{
  "num_hidden_layers": 15,
  "bias": "all",
  "tie_word_embeddings": true,
  "init_std_up": 0.0237,
  "decay_shape": "linear",
  "dataset": "wikipedia_en"
}
Each number is 50 + 10 x the weight over its row's rms, rounded and kept within 0 to 99. Layers, rows and columns count from 0. The size before them is the row's rms in percent of the matrix's.

# layer 4 attention key, 96x96, rms 0.178, rows 0-72, columns 0-95
108:21 52 42 59 52 27 57 53 46 38 42 38 60 49 47 64 49 74 42 58 50 44 44 19 57 49 51 43 44 58 42 57 57 42 50 53 58 46 55 43 77 56 40 35 53 43 58 68 47 59 63 49 48 53 48 48 52 54 38 58 43 40 48 41 49 35 69 54 44 57 59 66 54 37 54 53 55 52 55 54 46 24 47 36 45 42 52 50 36 42 54 39 51 53 56 53
108:50 42 41 39 69 57 56 55 52 37 57 48 59 68 30 47 45 34 33 51 45 44 47 51 45 69 42 46 77 48 49 43 41 59 57 42 37 41 45 44 50 58 55 62 53 51 54 59 38 57 23 51 46 40 38 63 61 64 56 55 45 65 56 48 54 40 56 33 51 51 43 60 47 53 50 48 35 44 62 41 52 46 45 47 60 40 42 34 78 47 53 52 49 58 33 65
103:40 42 42 50 67 40 44 48 52 45 58 55 64 70 56 48 32 58 56 46 48 48 41 32 44 31 29 65 42 58 61 53 52 52 54 56 55 47 49 53 55 48 47 56 61 65 53 53 44 51 59 58 67 48 43 46 70 42 47 40 54 66 46 58 41 56 51 53 58 52 46 73 60 32 38 44 38 43 49 46 67 32 54 46 67 58 31 44 51 41 49 75 66 47 56 44
119:53 60 57 43 52 43 41 37 55 46 43 71 46 31 40 41 61 48 33 37 47 35 37 58 48 61 45 67 50 48 51 54 46 56 61 50 40 49 27 46 54 51 30 46 45 70 54 55 43 59 44 57 36 50 45 49 42 50 53 53 49 62 40 59 56 59 45 33 58 32 53 40 40 65 78 72 65 56 50 37 40 47 40 52 41 59 57 41 55 47 52 52 32 42 58 50
112:47 59 50 50 31 43 60 33 29 63 44 44 45 57 38 61 50 50 37 38 53 40 52 41 31 45 47 43 63 55 66 45 49 58 57 50 56 61 56 43 40 48 68 40 58 48 51 62 64 67 52 46 57 61 43 55 34 50 45 38 53 55 69 42 49 48 63 56 53 46 57 40 52 43 54 53 57 44 42 68 37 31 16 66 38 41 43 50 39 55 49 48 61 43 52 52
117:27 44 42 55 51 62 54 61 53 41 53 59 57 36 67 49 42 47 51 63 37 43 46 40 57 35 61 52 53 47 39 41 66 57 60 51 46 36 43 45 33 55 61 42 57 33 50 41 52 56 50 63 55 71 53 45 57 46 40 46 36 54 54 44 46 40 33 37 50 82 60 53 64 59 55 49 51 31 47 45 48 49 65 35 76 53 53 57 54 48 53 44 54 55 61 65
109:50 59 55 42 63 60 38 49 49 63 41 70 51 54 59 51 66 65 42 45 40 45 38 35 60 68 67 62 60 37 32 55 59 39 54 40 64 58 44 47 46 54 52 45 58 75 39 62 61 45 56 41 37 39 53 51 66 37 44 47 57 48 35 51 29 41 45 41 62 48 41 44 46 56 44 63 59 43 52 39 48 64 51 69 44 66 38 60 58 47 38 45 52 53 40 46
116:48 46 54 46 65 53 63 47 67 56 39 56 25 66 52 50 26 37 37 35 62 54 52 64 62 69 63 52 48 45 40 51 73 51 34 44 47 46 46 64 55 43 47 63 49 53 50 53 28 47 54 55 37 62 54 60 48 59 65 66 38 36 55 57 42 36 46 45 41 49 51 57 67 49 54 40 55 56 44 38 42 54 58 46 29 60 50 50 56 38 56 40 54 56 50 55
099:53 68 41 54 48 47 44 41 60 54 41 40 51 43 59 40 55 33 42 41 48 65 55 37 52 47 65 49 43 54 58 50 53 51 35 38 70 61 47 52 57 52 40 38 61 40 41 53 59 59 46 73 45 44 29 55 79 37 39 41 41 50 49 33 47 58 55 59 61 64 52 45 53 33 48 52 50 48 38 49 68 37 42 35 45 65 38 61 28 43 57 47 49 45 50 58
109:48 50 54 69 50 68 65 74 65 40 41 56 49 51 46 29 47 40 58 57 48 46 44 71 58 53 59 44 41 43 50 54 37 43 56 53 47 48 44 66 45 35 39 65 25 55 61 43 42 55 48 47 60 67 50 31 54 34 54 51 55 51 45 41 33 31 44 42 38 43 48 45 40 62 58 42 64 55 42 44 52 43 70 50 37 46 38 52 52 50 48 40 34 46 47 41
100:66 52 35 25 56 55 45 62 42 45 54 44 64 51 39 57 59 62 43 41 63 51 55 56 45 47 49 43 62 61 55 46 47 57 29 48 57 39 28 67 48 49 55 62 54 48 61 53 28 48 24 56 54 46 61 50 48 47 41 64 50 47 35 59 28 46 48 41 38 39 47 28 45 49 51 52 47 57 62 58 42 57 62 49 69 64 46 57 47 35 50 61 54 41 41 56
118:27 60 35 72 37 28 54 54 51 43 46 52 59 48 55 60 33 40 50 49 59 57 38 40 49 53 41 54 47 51 60 50 64 63 54 46 42 43 26 59 56 62 51 49 45 33 46 35 40 48 46 55 50 52 33 58 55 52 52 41 58 55 50 54 48 31 38 49 44 55 42 53 57 66 66 40 38 60 48 47 68 64 70 52 59 56 45 49 53 78 52 54 55 53 55 63
108:52 53 49 42 48 18 31 46 48 31 43 56 36 46 60 62 54 65 56 41 56 68 51 56 42 52 44 39 47 63 46 65 55 60 66 52 56 49 35 41 46 34 59 50 46 64 46 46 53 41 50 49 37 49 46 42 41 48 38 70 54 72 57 46 39 49 56 50 45 60 61 53 60 52 40 44 43 28 57 34 71 46 40 63 39 41 63 47 48 48 49 51 54 59 61 58
110:35 42 33 50 46 60 48 67 66 40 51 55 68 52 48 60 50 69 47 42 44 55 55 57 32 52 62 41 46 55 47 49 53 61 37 44 37 55 42 51 35 52 31 56 41 49 52 48 47 37 42 66 54 53 53 52 48 34 48 58 57 60 62 45 63 32 66 62 45 66 53 59 46 62 65 49 41 63 51 49 73 41 48 68 42 40 44 42 41 51 37 54 70 32 49 48
119:31 60 41 42 39 61 70 50 47 48 53 50 50 55 52 49 43 51 52 69 32 52 46 39 50 48 35 50 59 46 40 63 55 63 45 49 43 62 43 56 56 37 51 68 42 31 38 71 63 55 61 40 37 56 49 51 59 75 51 45 45 49 25 39 43 49 59 60 49 51 52 65 54 57 42 56 57 37 51 47 48 44 57 58 54 58 36 50 43 61 42 48 51 34 73 67
102:46 52 49 42 58 43 55 45 50 54 47 55 46 46 41 39 33 46 35 60 49 58 42 48 57 44 56 41 48 49 31 66 52 56 48 63 24 40 42 56 65 62 40 47 72 45 64 43 52 61 55 49 59 43 52 77 51 42 45 43 57 55 53 42 53 49 29 47 44 53 38 56 40 39 42 50 73 58 33 47 39 64 55 40 36 39 55 54 33 45 52 53 72 53 58 69
110:60 57 55 44 50 54 39 43 35 58 37 35 61 51 60 56 52 56 29 38 44 53 58 42 59 52 45 52 56 48 67 58 53 43 41 50 60 54 41 39 53 51 59 46 61 58 56 51 54 46 44 44 50 57 53 63 49 61 77 81 63 73 49 41 46 55 33 39 63 31 44 43 55 58 52 51 47 57 35 39 51 31 43 49 56 48 32 60 43 53 60 47 44 51 33 68
110:45 41 52 53 38 53 59 37 50 53 43 40 43 61 53 41 59 55 25 60 62 47 57 34 37 40 49 41 50 42 35 65 54 53 53 32 40 74 67 69 56 56 40 48 68 50 43 62 40 52 56 44 55 40 56 40 34 46 45 42 20 59 52 56 52 60 52 69 44 48 50 47 42 56 38 65 55 60 44 46 56 69 51 50 51 60 55 37 38 51 44 55 41 57 47 58
112:48 55 61 43 48 43 27 41 69 64 47 41 56 56 36 47 50 33 43 59 63 51 82 69 77 41 52 52 43 38 49 37 39 59 50 46 58 63 59 49 57 48 61 43 62 54 33 47 55 56 49 61 54 57 29 46 34 63 43 56 51 59 69 58 48 50 46 46 51 44 44 46 54 48 65 49 40 49 58 68 50 42 51 51 53 54 45 56 58 33 46 52 32 52 46 59
102:47 39 46 51 47 40 47 65 41 55 51 43 47 51 56 62 46 49 46 64 51 72 55 68 41 55 43 50 61 62 48 67 52 54 39 48 46 52 50 41 57 59 34 52 43 55 33 42 49 58 57 36 45 49 60 62 43 42 43 30 44 54 46 47 29 58 48 38 55 48 42 70 54 41 63 32 40 45 47 54 66 69 53 20 51 63 65 56 49 44 27 51 45 44 58 38
125:48 14 41 61 57 59 37 66 53 56 66 65 54 75 54 36 59 60 38 50 32 54 56 55 46 51 45 44 45 56 53 62 46 37 66 66 62 45 63 48 55 58 60 53 44 62 41 50 56 59 57 41 34 43 57 53 75 43 39 47 41 34 62 43 53 53 46 50 44 53 51 51 47 53 33 55 41 54 37 61 38 59 55 54 58 58 58 44 48 37 46 57 41 61 50 47
106:57 37 41 63 48 42 38 53 46 51 43 36 54 33 69 53 55 62 44 63 59 56 37 40 66 35 37 45 53 58 62 53 59 60 40 63 52 46 51 48 58 57 50 56 46 59 56 48 31 52 59 56 44 51 50 44 50 43 60 54 41 31 58 42 54 65 40 36 60 63 42 52 74 49 37 54 55 54 33 38 61 73 43 54 48 44 59 47 41 51 21 35 50 53 46 56
103:57 60 33 41 66 50 43 52 47 44 42 45 44 57 54 40 36 41 44 55 55 41 48 60 56 26 58 52 75 41 59 49 45 46 59 58 59 60 42 53 25 62 53 54 54 35 57 64 28 56 43 64 71 56 42 49 68 53 57 46 51 38 47 63 59 42 45 53 44 53 56 69 61 57 52 62 46 49 49 49 47 62 52 56 49 37 33 46 35 55 67 57 64 50 60 60
123:42 48 39 53 42 34 45 46 48 51 42 46 44 44 58 52 33 59 54 54 52 31 52 57 60 25 66 36 69 63 62 38 63 57 44 53 54 48 56 40 45 56 40 35 65 40 53 49 41 44 46 59 35 71 54 52 58 49 44 64 64 47 42 46 65 43 63 65 48 59 53 71 57 46 58 26 42 49 61 38 59 43 54 53 55 39 51 46 47 55 54 63 43 67 42 66
108:50 60 64 46 28 63 41 59 55 36 36 64 54 33 51 55 74 61 42 47 47 41 49 48 46 37 52 53 49 54 48 51 40 38 59 54 42 44 63 49 58 62 53 45 51 27 43 62 50 49 64 64 58 48 47 53 67 59 32 55 28 47 57 68 43 58 60 59 43 63 49 47 44 50 39 48 49 51 57 71 62 26 51 47 45 68 48 47 45 53 51 36 62 47 37 50
118:62 58 50 59 40 41 43 53 45 52 57 53 46 38 59 51 43 48 39 47 53 30 53 60 45 48 51 56 35 46 40 77 56 56 49 67 40 54 64 65 46 84 62 20 52 38 59 46 42 54 54 54 56 44 48 45 44 36 35 54 38 33 59 49 70 36 61 51 57 53 53 55 55 45 48 44 59 43 55 38 62 49 33 49 60 38 53 36 64 43 54 48 50 53 43 52
118:50 42 51 50 47 44 58 45 48 38 48 35 54 35 55 41 59 72 46 59 39 56 49 22 53 35 56 33 59 49 53 48 31 60 70 60 56 50 54 45 37 43 57 47 59 57 35 65 58 51 47 46 41 54 39 73 32 36 49 66 36 44 54 53 46 47 64 54 48 60 42 46 62 38 48 57 60 57 52 46 49 63 45 40 50 55 62 53 59 67 61 71 65 49 49 37
117:59 59 38 50 64 53 66 40 41 28 33 59 45 52 28 45 50 53 57 62 64 58 45 49 53 76 40 59 45 46 48 54 41 53 43 57 38 34 57 52 57 55 40 43 56 46 21 26 44 58 38 59 52 72 50 44 46 49 50 63 57 49 46 58 45 48 35 48 48 48 64 49 47 35 55 60 38 70 47 53 47 43 52 52 35 47 52 53 56 56 41 41 57 48 62 68
106:69 53 50 39 37 32 50 47 55 53 47 35 53 49 38 56 26 51 48 41 42 64 42 58 47 50 30 55 49 52 49 45 36 48 53 48 43 55 71 66 60 46 42 38 62 62 31 37 43 44 48 50 32 53 61 43 48 41 42 52 54 50 49 50 41 70 39 56 41 49 41 44 63 50 63 62 51 25 48 44 48 36 41 67 59 45 38 74 54 59 47 49 51 35 44 57
100:71 50 45 52 54 39 51 67 52 60 57 57 68 49 62 51 58 66 45 42 66 42 58 47 50 58 49 67 50 39 60 46 42 38 53 42 52 46 60 27 30 43 49 27 77 50 43 55 39 57 47 34 40 41 39 43 68 36 63 50 54 50 50 49 54 50 56 47 56 63 34 50 58 55 49 42 57 73 51 52 31 51 48 56 52 42 30 38 53 48 48 55 48 54 55 61
095:30 53 47 53 55 45 57 58 32 64 68 32 63 52 52 54 44 46 56 55 39 57 39 46 70 51 58 52 42 62 53 61 47 49 40 50 62 43 32 50 50 57 40 52 60 53 40 30 45 35 55 60 46 33 45 54 50 47 40 44 48 39 35 55 54 44 36 34 46 65 37 48 45 54 43 62 51 35 47 52 51 46 50 31 32 48 51 55 55 30 50 53 23 55 68 40
094:37 52 51 54 59 46 36 67 35 55 49 54 37 57 71 30 55 58 62 61 50 54 58 40 33 41 55 60 49 41 46 43 43 48 53 68 42 47 63 42 56 61 59 53 38 42 48 45 69 39 52 57 55 38 38 49 52 38 47 42 44 49 41 70 47 68 67 45 37 53 43 48 55 53 51 64 48 50 70 48 29 46 45 35 53 41 44 53 37 65 40 64 52 61 33 40
081:47 38 33 47 30 39 44 46 46 52 50 48 53 39 62 53 55 73 45 54 41 47 41 57 35 45 45 69 44 45 58 47 51 29 40 62 54 32 49 58 44 53 55 43 40 27 56 65 58 46 62 51 54 43 50 54 40 25 41 60 72 51 39 53 39 60 63 59 42 53 61 69 52 45 57 49 48 37 42 59 76 61 55 63 53 46 51 49 45 54 51 41 49 62 47 59
085:44 60 71 56 32 37 61 41 42 49 58 65 44 37 33 61 48 54 31 61 42 62 53 47 64 53 40 48 56 52 48 62 59 53 52 46 45 35 58 56 65 67 45 38 56 41 60 54 49 53 50 47 41 56 43 69 52 38 34 34 41 33 50 45 56 34 39 57 45 33 59 68 47 55 56 45 44 58 48 72 42 42 40 49 49 46 40 36 38 56 48 42 49 51 52 72
090:38 49 65 44 37 68 67 43 44 71 52 62 50 57 50 51 55 34 39 34 26 37 57 53 59 62 50 60 53 51 55 57 53 26 54 56 42 45 68 46 49 44 69 47 51 59 63 33 50 53 40 50 57 41 57 53 44 52 47 45 52 38 48 53 42 45 41 67 58 44 54 61 29 59 50 67 62 36 67 54 65 51 68 49 54 51 44 43 56 50 45 42 53 67 47 39
084:47 66 25 39 39 50 58 59 44 49 58 57 33 67 49 44 35 46 39 36 48 41 53 37 50 44 47 37 59 54 53 38 59 70 57 31 58 45 39 52 46 38 40 49 56 46 53 47 53 38 23 53 48 48 65 38 51 45 65 38 67 50 33 49 55 47 41 46 60 41 50 49 48 58 56 34 50 49 53 44 35 64 56 65 56 37 52 42 54 45 52 66 47 57 69 65
080:49 66 58 61 49 58 55 46 39 56 55 46 52 51 58 44 33 53 39 51 39 41 34 51 36 35 55 52 46 51 45 50 43 60 50 55 65 44 49 52 40 62 43 64 44 57 51 50 49 59 67 55 67 62 52 51 51 57 49 51 56 29 50 50 52 41 51 50 53 43 54 57 44 39 56 54 37 25 69 72 34 61 63 47 54 60 64 42 25 54 56 48 73 45 76 39
086:56 56 49 36 35 53 44 47 48 75 59 33 47 54 70 71 44 53 37 68 46 56 47 59 61 48 65 59 40 47 65 28 47 55 37 38 57 38 58 55 41 50 51 52 57 42 44 29 70 37 55 46 40 60 30 57 48 51 46 46 66 56 46 50 45 42 44 41 62 61 34 47 48 40 49 57 38 44 39 40 39 48 65 42 55 61 47 61 52 45 67 52 47 47 45 59
082:39 41 57 54 43 46 41 59 53 60 43 50 50 52 41 41 47 51 48 50 31 46 57 51 37 61 35 59 37 48 72 24 51 49 42 42 56 37 49 56 59 31 60 44 49 55 54 53 44 46 61 28 52 64 55 50 75 39 36 46 54 53 48 47 55 66 63 67 43 54 65 57 48 60 36 40 54 53 65 48 70 33 41 48 32 37 33 41 46 55 42 56 46 50 51 45
078:29 37 67 50 63 38 50 55 52 37 53 71 48 49 43 43 65 60 47 47 60 32 42 69 29 55 52 33 44 56 49 54 46 44 51 53 29 51 65 43 43 58 65 54 40 53 59 58 55 48 50 47 53 43 55 54 32 44 57 68 40 60 40 48 51 46 41 58 43 60 61 50 52 51 39 41 63 53 54 69 52 50 45 54 60 65 53 41 65 46 41 29 28 53 58 47
091:57 30 48 57 65 64 49 57 40 53 44 54 43 47 73 43 59 39 59 58 49 59 46 51 62 60 50 54 45 41 55 67 61 64 63 39 63 37 32 51 42 59 44 65 49 61 55 58 49 63 56 48 45 42 65 49 62 46 32 45 52 56 50 33 33 41 32 52 64 53 50 40 53 53 60 59 46 64 38 53 59 67 69 37 63 53 67 45 39 42 48 49 39 51 44 36
087:20 65 41 46 60 47 50 38 70 39 53 41 33 51 44 40 49 47 67 41 24 51 39 35 48 64 44 52 46 37 47 60 57 42 36 54 43 45 31 48 52 35 40 54 57 58 43 39 48 48 46 60 34 50 45 43 55 42 39 44 50 63 46 53 54 32 53 40 62 51 42 46 51 53 62 61 55 53 52 55 52 35 45 57 49 61 43 50 52 50 47 35 57 58 69 25
083:55 56 57 49 69 52 58 66 69 29 42 51 51 53 49 55 37 38 44 59 48 53 33 71 48 65 50 55 54 43 50 61 54 53 52 44 41 40 26 70 52 31 43 63 38 56 46 40 38 52 46 54 54 46 51 49 64 53 49 56 58 37 48 42 50 45 39 35 43 58 36 61 51 47 55 47 46 50 44 26 61 62 73 51 47 52 54 48 71 65 47 45 57 30 53 52
078:50 55 51 24 47 45 60 50 42 52 44 41 50 45 55 63 56 49 58 53 51 41 62 52 64 38 61 67 45 38 49 63 52 55 45 30 66 84 64 38 36 42 54 46 67 66 38 59 44 49 56 54 32 37 47 66 39 55 53 58 50 56 56 50 51 51 51 49 55 41 55 45 34 44 49 33 57 41 35 57 30 52 41 40 64 54 65 51 50 52 45 47 43 63 51 41
091:48 47 39 72 61 65 44 74 56 47 62 47 49 51 51 39 47 58 64 38 40 44 59 62 47 70 54 42 42 43 73 65 54 56 44 54 42 52 50 50 40 43 43 52 53 62 53 44 22 51 37 64 53 62 45 51 58 62 47 53 50 59 49 47 57 44 36 42 49 47 53 49 53 65 56 57 48 53 43 39 48 53 66 60 43 50 45 41 61 56 44 37 56 75 76 67
093:52 48 58 54 54 42 36 56 41 54 28 54 36 79 50 37 45 62 48 42 41 42 51 40 49 45 49 36 48 62 42 54 56 63 59 67 52 64 56 56 49 65 59 43 75 60 36 61 45 47 50 65 41 57 64 56 45 52 30 43 39 30 56 39 50 34 48 55 51 48 38 62 70 36 28 44 46 41 45 48 49 40 50 50 40 51 52 44 43 39 50 56 46 50 52 41
084:68 50 37 52 47 55 38 40 51 59 56 51 47 65 41 41 46 41 42 49 64 77 42 59 45 56 53 48 48 44 42 68 34 54 57 50 60 37 31 46 48 47 41 44 66 52 63 26 57 56 37 34 39 46 47 50 55 59 49 69 57 49 67 36 38 55 62 58 44 57 61 56 54 42 44 50 52 71 51 51 50 37 41 51 58 64 47 42 51 67 45 41 36 57 39 34
087:63 56 61 54 29 45 67 44 52 40 54 67 45 58 60 56 45 63 59 62 26 58 48 15 42 49 41 40 59 47 44 51 41 55 47 65 42 38 54 58 67 51 34 42 52 49 30 47 61 44 60 60 43 43 41 43 48 47 47 43 47 57 45 58 52 59 27 53 57 50 62 52 37 56 34 40 64 59 46 42 46 35 50 55 37 57 39 58 47 65 57 43 52 51 56 46
077:66 33 57 47 58 37 60 54 64 56 50 41 42 59 67 48 44 55 50 52 52 45 38 60 34 49 52 66 43 52 41 51 51 49 49 56 54 43 59 34 81 55 66 49 63 42 47 62 65 41 58 48 56 64 58 59 52 47 29 34 43 47 52 43 51 46 39 70 64 45 54 49 42 46 53 45 45 48 51 47 41 57 72 23 59 44 45 62 72 54 42 51 39 56 50 48
082:49 56 38 51 62 60 44 68 51 52 54 39 59 59 44 58 50 37 39 52 47 42 64 67 52 50 50 62 32 62 35 59 48 33 49 55 59 34 27 58 42 56 53 65 64 53 36 43 58 44 60 39 41 46 55 49 46 51 58 52 36 26 48 67 37 57 36 40 45 47 35 56 48 33 50 51 38 37 43 33 47 52 40 63 49 58 70 57 43 52 49 52 44 62 62 61
082:53 53 52 50 52 46 62 37 36 37 31 51 47 60 48 25 29 46 25 40 58 45 37 52 57 50 34 44 41 58 42 39 55 54 30 53 62 52 45 69 40 51 57 58 55 43 49 55 28 48 46 60 49 52 52 46 48 72 45 55 57 52 40 39 54 36 40 43 64 59 61 59 60 50 61 53 64 54 62 46 56 38 60 41 52 52 43 38 67 53 49 42 49 64 54 67
085:51 41 56 55 61 48 67 56 34 29 37 57 42 60 50 63 46 48 52 50 49 59 39 58 57 66 50 51 62 63 46 36 55 44 55 52 60 44 41 56 54 56 50 66 66 54 56 55 44 35 42 60 45 53 41 66 60 60 54 39 57 56 46 53 38 50 49 57 54 52 64 43 54 47 25 51 58 35 25 43 71 71 49 42 56 55 48 60 34 59 43 68 63 44 60 66
098:46 50 41 57 56 31 65 50 45 47 45 32 53 47 65 54 44 63 42 64 48 52 47 31 43 47 45 53 29 48 58 61 53 58 51 38 54 34 68 68 58 48 48 50 68 47 56 55 58 53 53 64 49 40 30 48 66 35 37 48 44 55 42 54 49 55 55 60 30 71 47 62 61 26 58 50 61 46 52 49 48 50 41 38 57 48 57 47 43 51 69 59 69 64 50 47
081:50 61 35 75 65 63 39 52 50 33 60 42 68 75 45 49 45 61 58 43 54 58 48 59 57 47 53 60 45 54 48 42 40 42 48 46 50 67 70 46 61 49 46 55 20 50 39 66 61 63 61 46 39 53 50 54 51 47 60 31 61 48 50 48 30 46 32 57 39 50 44 65 38 59 47 60 41 56 47 49 52 59 47 46 41 57 57 43 60 36 41 45 46 58 58 45
086:57 56 42 48 40 64 53 68 49 50 55 55 48 56 58 61 49 56 53 50 52 59 32 71 71 65 45 46 66 49 48 56 38 54 43 46 44 68 46 58 58 57 64 71 46 50 64 60 52 43 49 50 35 72 49 57 63 45 48 32 57 51 50 53 48 54 41 53 36 51 37 41 56 64 57 35 55 56 31 43 46 58 53 53 65 60 54 55 40 51 31 48 59 64 55 22
090:43 39 39 55 46 58 53 53 64 55 58 49 62 67 64 44 45 44 60 52 57 56 40 42 48 37 47 49 38 60 41 58 50 41 49 51 63 50 46 50 60 50 45 58 34 48 59 38 54 38 45 50 51 29 61 45 69 49 40 30 25 40 62 59 56 49 54 46 63 64 61 62 34 66 40 48 36 39 60 44 52 47 68 58 65 63 67 31 61 55 45 58 61 40 46 46
084:37 52 57 43 55 40 56 37 39 67 48 39 50 44 41 48 56 55 55 45 49 38 64 55 50 42 46 46 47 48 58 52 53 55 44 63 46 49 57 37 62 65 31 54 62 20 50 47 54 51 46 54 46 52 48 58 44 62 70 77 36 42 58 52 60 41 34 65 43 42 52 57 61 66 49 65 25 38 39 33 59 46 46 53 58 50 51 43 67 70 57 53 45 48 51 52
078:38 63 53 43 45 64 40 53 48 40 54 67 53 55 69 65 61 61 43 59 50 59 46 54 47 39 35 66 39 58 40 47 40 39 49 46 48 56 62 62 41 54 55 57 48 44 43 43 68 66 57 59 25 63 37 61 65 61 58 41 52 56 20 52 51 49 34 47 45 59 42 28 45 53 53 41 51 43 39 48 33 48 64 55 50 41 55 47 40 45 46 52 52 66 46 57
083:78 67 48 62 59 43 67 41 61 40 48 48 57 64 59 51 49 59 69 44 43 51 62 46 52 41 57 47 23 55 42 50 50 63 55 51 54 39 35 52 55 56 44 63 51 53 40 54 35 26 46 43 46 52 36 43 38 32 40 53 38 52 38 59 52 47 69 45 49 67 53 46 49 62 55 51 47 44 62 61 42 56 49 40 54 37 42 54 39 46 57 64 64 66 53 41
088:54 57 37 60 43 66 31 32 66 59 48 52 46 34 66 63 52 49 38 58 49 64 33 50 64 63 61 69 42 49 61 53 51 53 71 42 38 55 39 43 40 66 42 49 39 61 51 45 43 63 39 38 45 51 47 50 64 46 56 46 57 41 42 59 44 37 27 38 53 57 51 35 48 41 55 61 50 38 42 39 43 32 67 46 49 53 49 52 45 55 63 48 62 53 61 55
091:29 43 57 57 50 63 45 70 47 62 61 63 45 43 44 29 65 61 55 57 31 66 54 49 44 68 51 45 34 51 43 56 62 47 49 61 52 52 70 56 50 39 29 65 46 47 34 43 55 32 62 47 49 31 53 36 60 58 48 56 49 31 41 49 64 57 65 41 46 56 53 50 48 49 35 56 56 54 46 53 40 67 50 41 50 66 44 58 53 60 46 49 47 58 58 40
086:49 63 43 35 52 43 68 64 65 51 60 51 69 51 56 38 63 31 36 35 46 23 46 59 54 42 65 53 66 49 38 62 53 43 38 36 66 53 55 43 68 47 55 66 48 45 55 42 34 45 61 48 47 55 41 50 59 52 51 50 43 31 44 41 40 43 46 50 47 41 60 67 38 70 55 47 44 44 35 37 49 58 52 53 42 55 44 49 44 67 50 49 43 43 59 60
092:51 43 62 48 68 50 39 49 54 48 89 36 37 55 54 59 51 55 21 44 56 50 76 54 58 52 47 39 54 58 43 63 49 42 53 54 65 60 62 55 39 50 52 41 59 54 50 51 62 61 57 34 35 50 35 36 49 53 44 53 41 36 61 49 54 52 47 46 53 45 39 50 57 41 46 67 59 57 31 53 41 37 38 57 58 50 50 36 48 49 43 57 58 65 50 43
093:31 38 47 42 56 45 47 51 50 54 59 42 58 47 34 48 39 45 56 59 52 50 46 45 52 69 38 58 63 54 39 35 53 53 55 53 46 51 56 53 51 51 76 56 52 35 37 60 50 48 47 61 48 58 40 58 47 52 29 59 38 53 45 77 45 44 40 52 28 44 69 49 56 53 47 54 66 45 60 67 40 68 54 52 58 55 31 57 25 53 45 47 48 46 39 69
104:49 57 43 53 45 48 40 48 47 54 44 41 34 42 41 44 55 65 53 46 39 41 62 53 49 48 46 52 57 51 65 58 43 63 43 63 59 57 31 41 40 56 47 36 52 40 61 70 46 47 43 49 54 60 46 45 46 52 53 50 75 39 56 44 56 73 69 42 57 43 29 63 64 44 69 45 59 55 49 31 47 39 29 51 54 44 54 56 43 53 60 69 37 35 37 61
107:31 45 36 46 37 58 67 70 52 50 54 43 63 52 51 44 46 58 24 40 54 45 41 48 37 51 62 65 35 46 55 65 49 43 54 51 56 47 52 32 66 55 31 49 67 33 49 59 43 69 39 54 64 50 59 55 60 44 40 56 53 43 43 50 60 75 38 59 50 52 57 54 52 39 60 64 40 46 56 56 46 57 49 59 39 32 45 50 49 64 43 53 57 41 41 64
103:57 60 54 61 52 57 58 49 57 53 42 50 62 41 47 50 52 51 55 31 52 72 51 47 39 50 35 43 60 62 36 45 39 29 58 53 49 62 42 44 35 47 51 45 36 43 55 60 45 54 52 54 56 45 32 65 52 47 45 42 60 66 39 28 55 35 78 45 46 63 44 44 36 47 59 56 45 41 44 54 50 53 40 50 35 21 61 44 37 61 60 44 46 42 38 56
094:50 37 47 49 55 61 67 58 47 57 51 64 58 29 59 50 75 39 55 53 59 46 48 58 52 40 65 68 41 48 50 48 62 32 31 46 36 49 73 38 50 64 38 45 46 58 59 58 64 46 53 48 44 44 48 50 48 27 37 65 52 63 48 48 45 54 60 46 44 52 47 43 52 53 56 35 42 63 53 47 48 75 59 45 42 30 65 44 55 42 58 53 45 60 44 36
106:44 55 49 52 72 48 55 39 47 41 74 42 61 53 52 45 57 24 49 72 50 42 54 50 53 67 52 44 36 50 42 72 34 59 68 45 52 44 48 43 39 35 37 46 59 55 52 51 51 30 60 51 39 23 54 58 52 42 37 51 48 42 51 48 52 48 57 48 52 52 46 55 39 44 38 56 48 66 47 36 44 54 51 40 44 50 59 60 40 39 60 46 49 61 65 29
107:64 63 43 42 60 56 57 40 53 50 39 31 45 65 43 51 36 47 37 50 59 34 52 64 63 41 56 38 47 49 57 31 43 53 31 60 51 53 71 52 42 50 56 45 63 50 55 72 62 58 47 43 49 54 50 51 48 56 41 53 51 54 43 45 57 50 72 69 75 67 55 65 49 45 49 51 47 61 43 48 57 34 46 59 51 47 41 40 47 42 53 52 42 68 70 65
093:60 51 53 56 75 64 50 59 64 45 62 51 30 73 42 42 61 34 46 35 50 61 41 53 60 64 36 61 51 29 45 76 41 32 53 50 59 30 47 60 68 55 43 35 49 59 35 48 46 62 47 54 50 50 46 46 63 51 53 39 56 45 38 52 32 45 45 42 45 59 50 37 47 59 58 61 45 47 40 54 51 53 53 51 42 38 57 51 50 55 54 40 51 49 31 55
107:49 66 36 47 61 37 54 21 46 32 61 36 68 41 53 43 43 46 35 48 69 74 55 36 46 53 40 63 53 42 62 50 68 69 45 68 43 58 53 48 52 57 57 50 71 35 50 46 42 56 48 62 49 48 48 53 49 52 63 55 56 65 51 55 54 55 55 45 49 40 50 56 63 59 53 52 64 60 62 43 59 43 44 50 54 50 51 48 58 46 55 45 46 40 43 77
110:59 66 33 54 61 41 46 53 44 46 54 37 39 49 62 54 58 59 37 50 47 29 71 41 53 42 33 69 45 45 37 37 57 60 58 29 47 55 55 57 51 56 47 48 40 44 57 38 37 47 49 58 51 50 60 58 36 62 42 50 60 66 50 37 42 59 39 39 51 48 42 48 49 49 21 50 62 59 38 28 55 48 50 59 65 63 52 37 65 48 44 45 61 48 39 49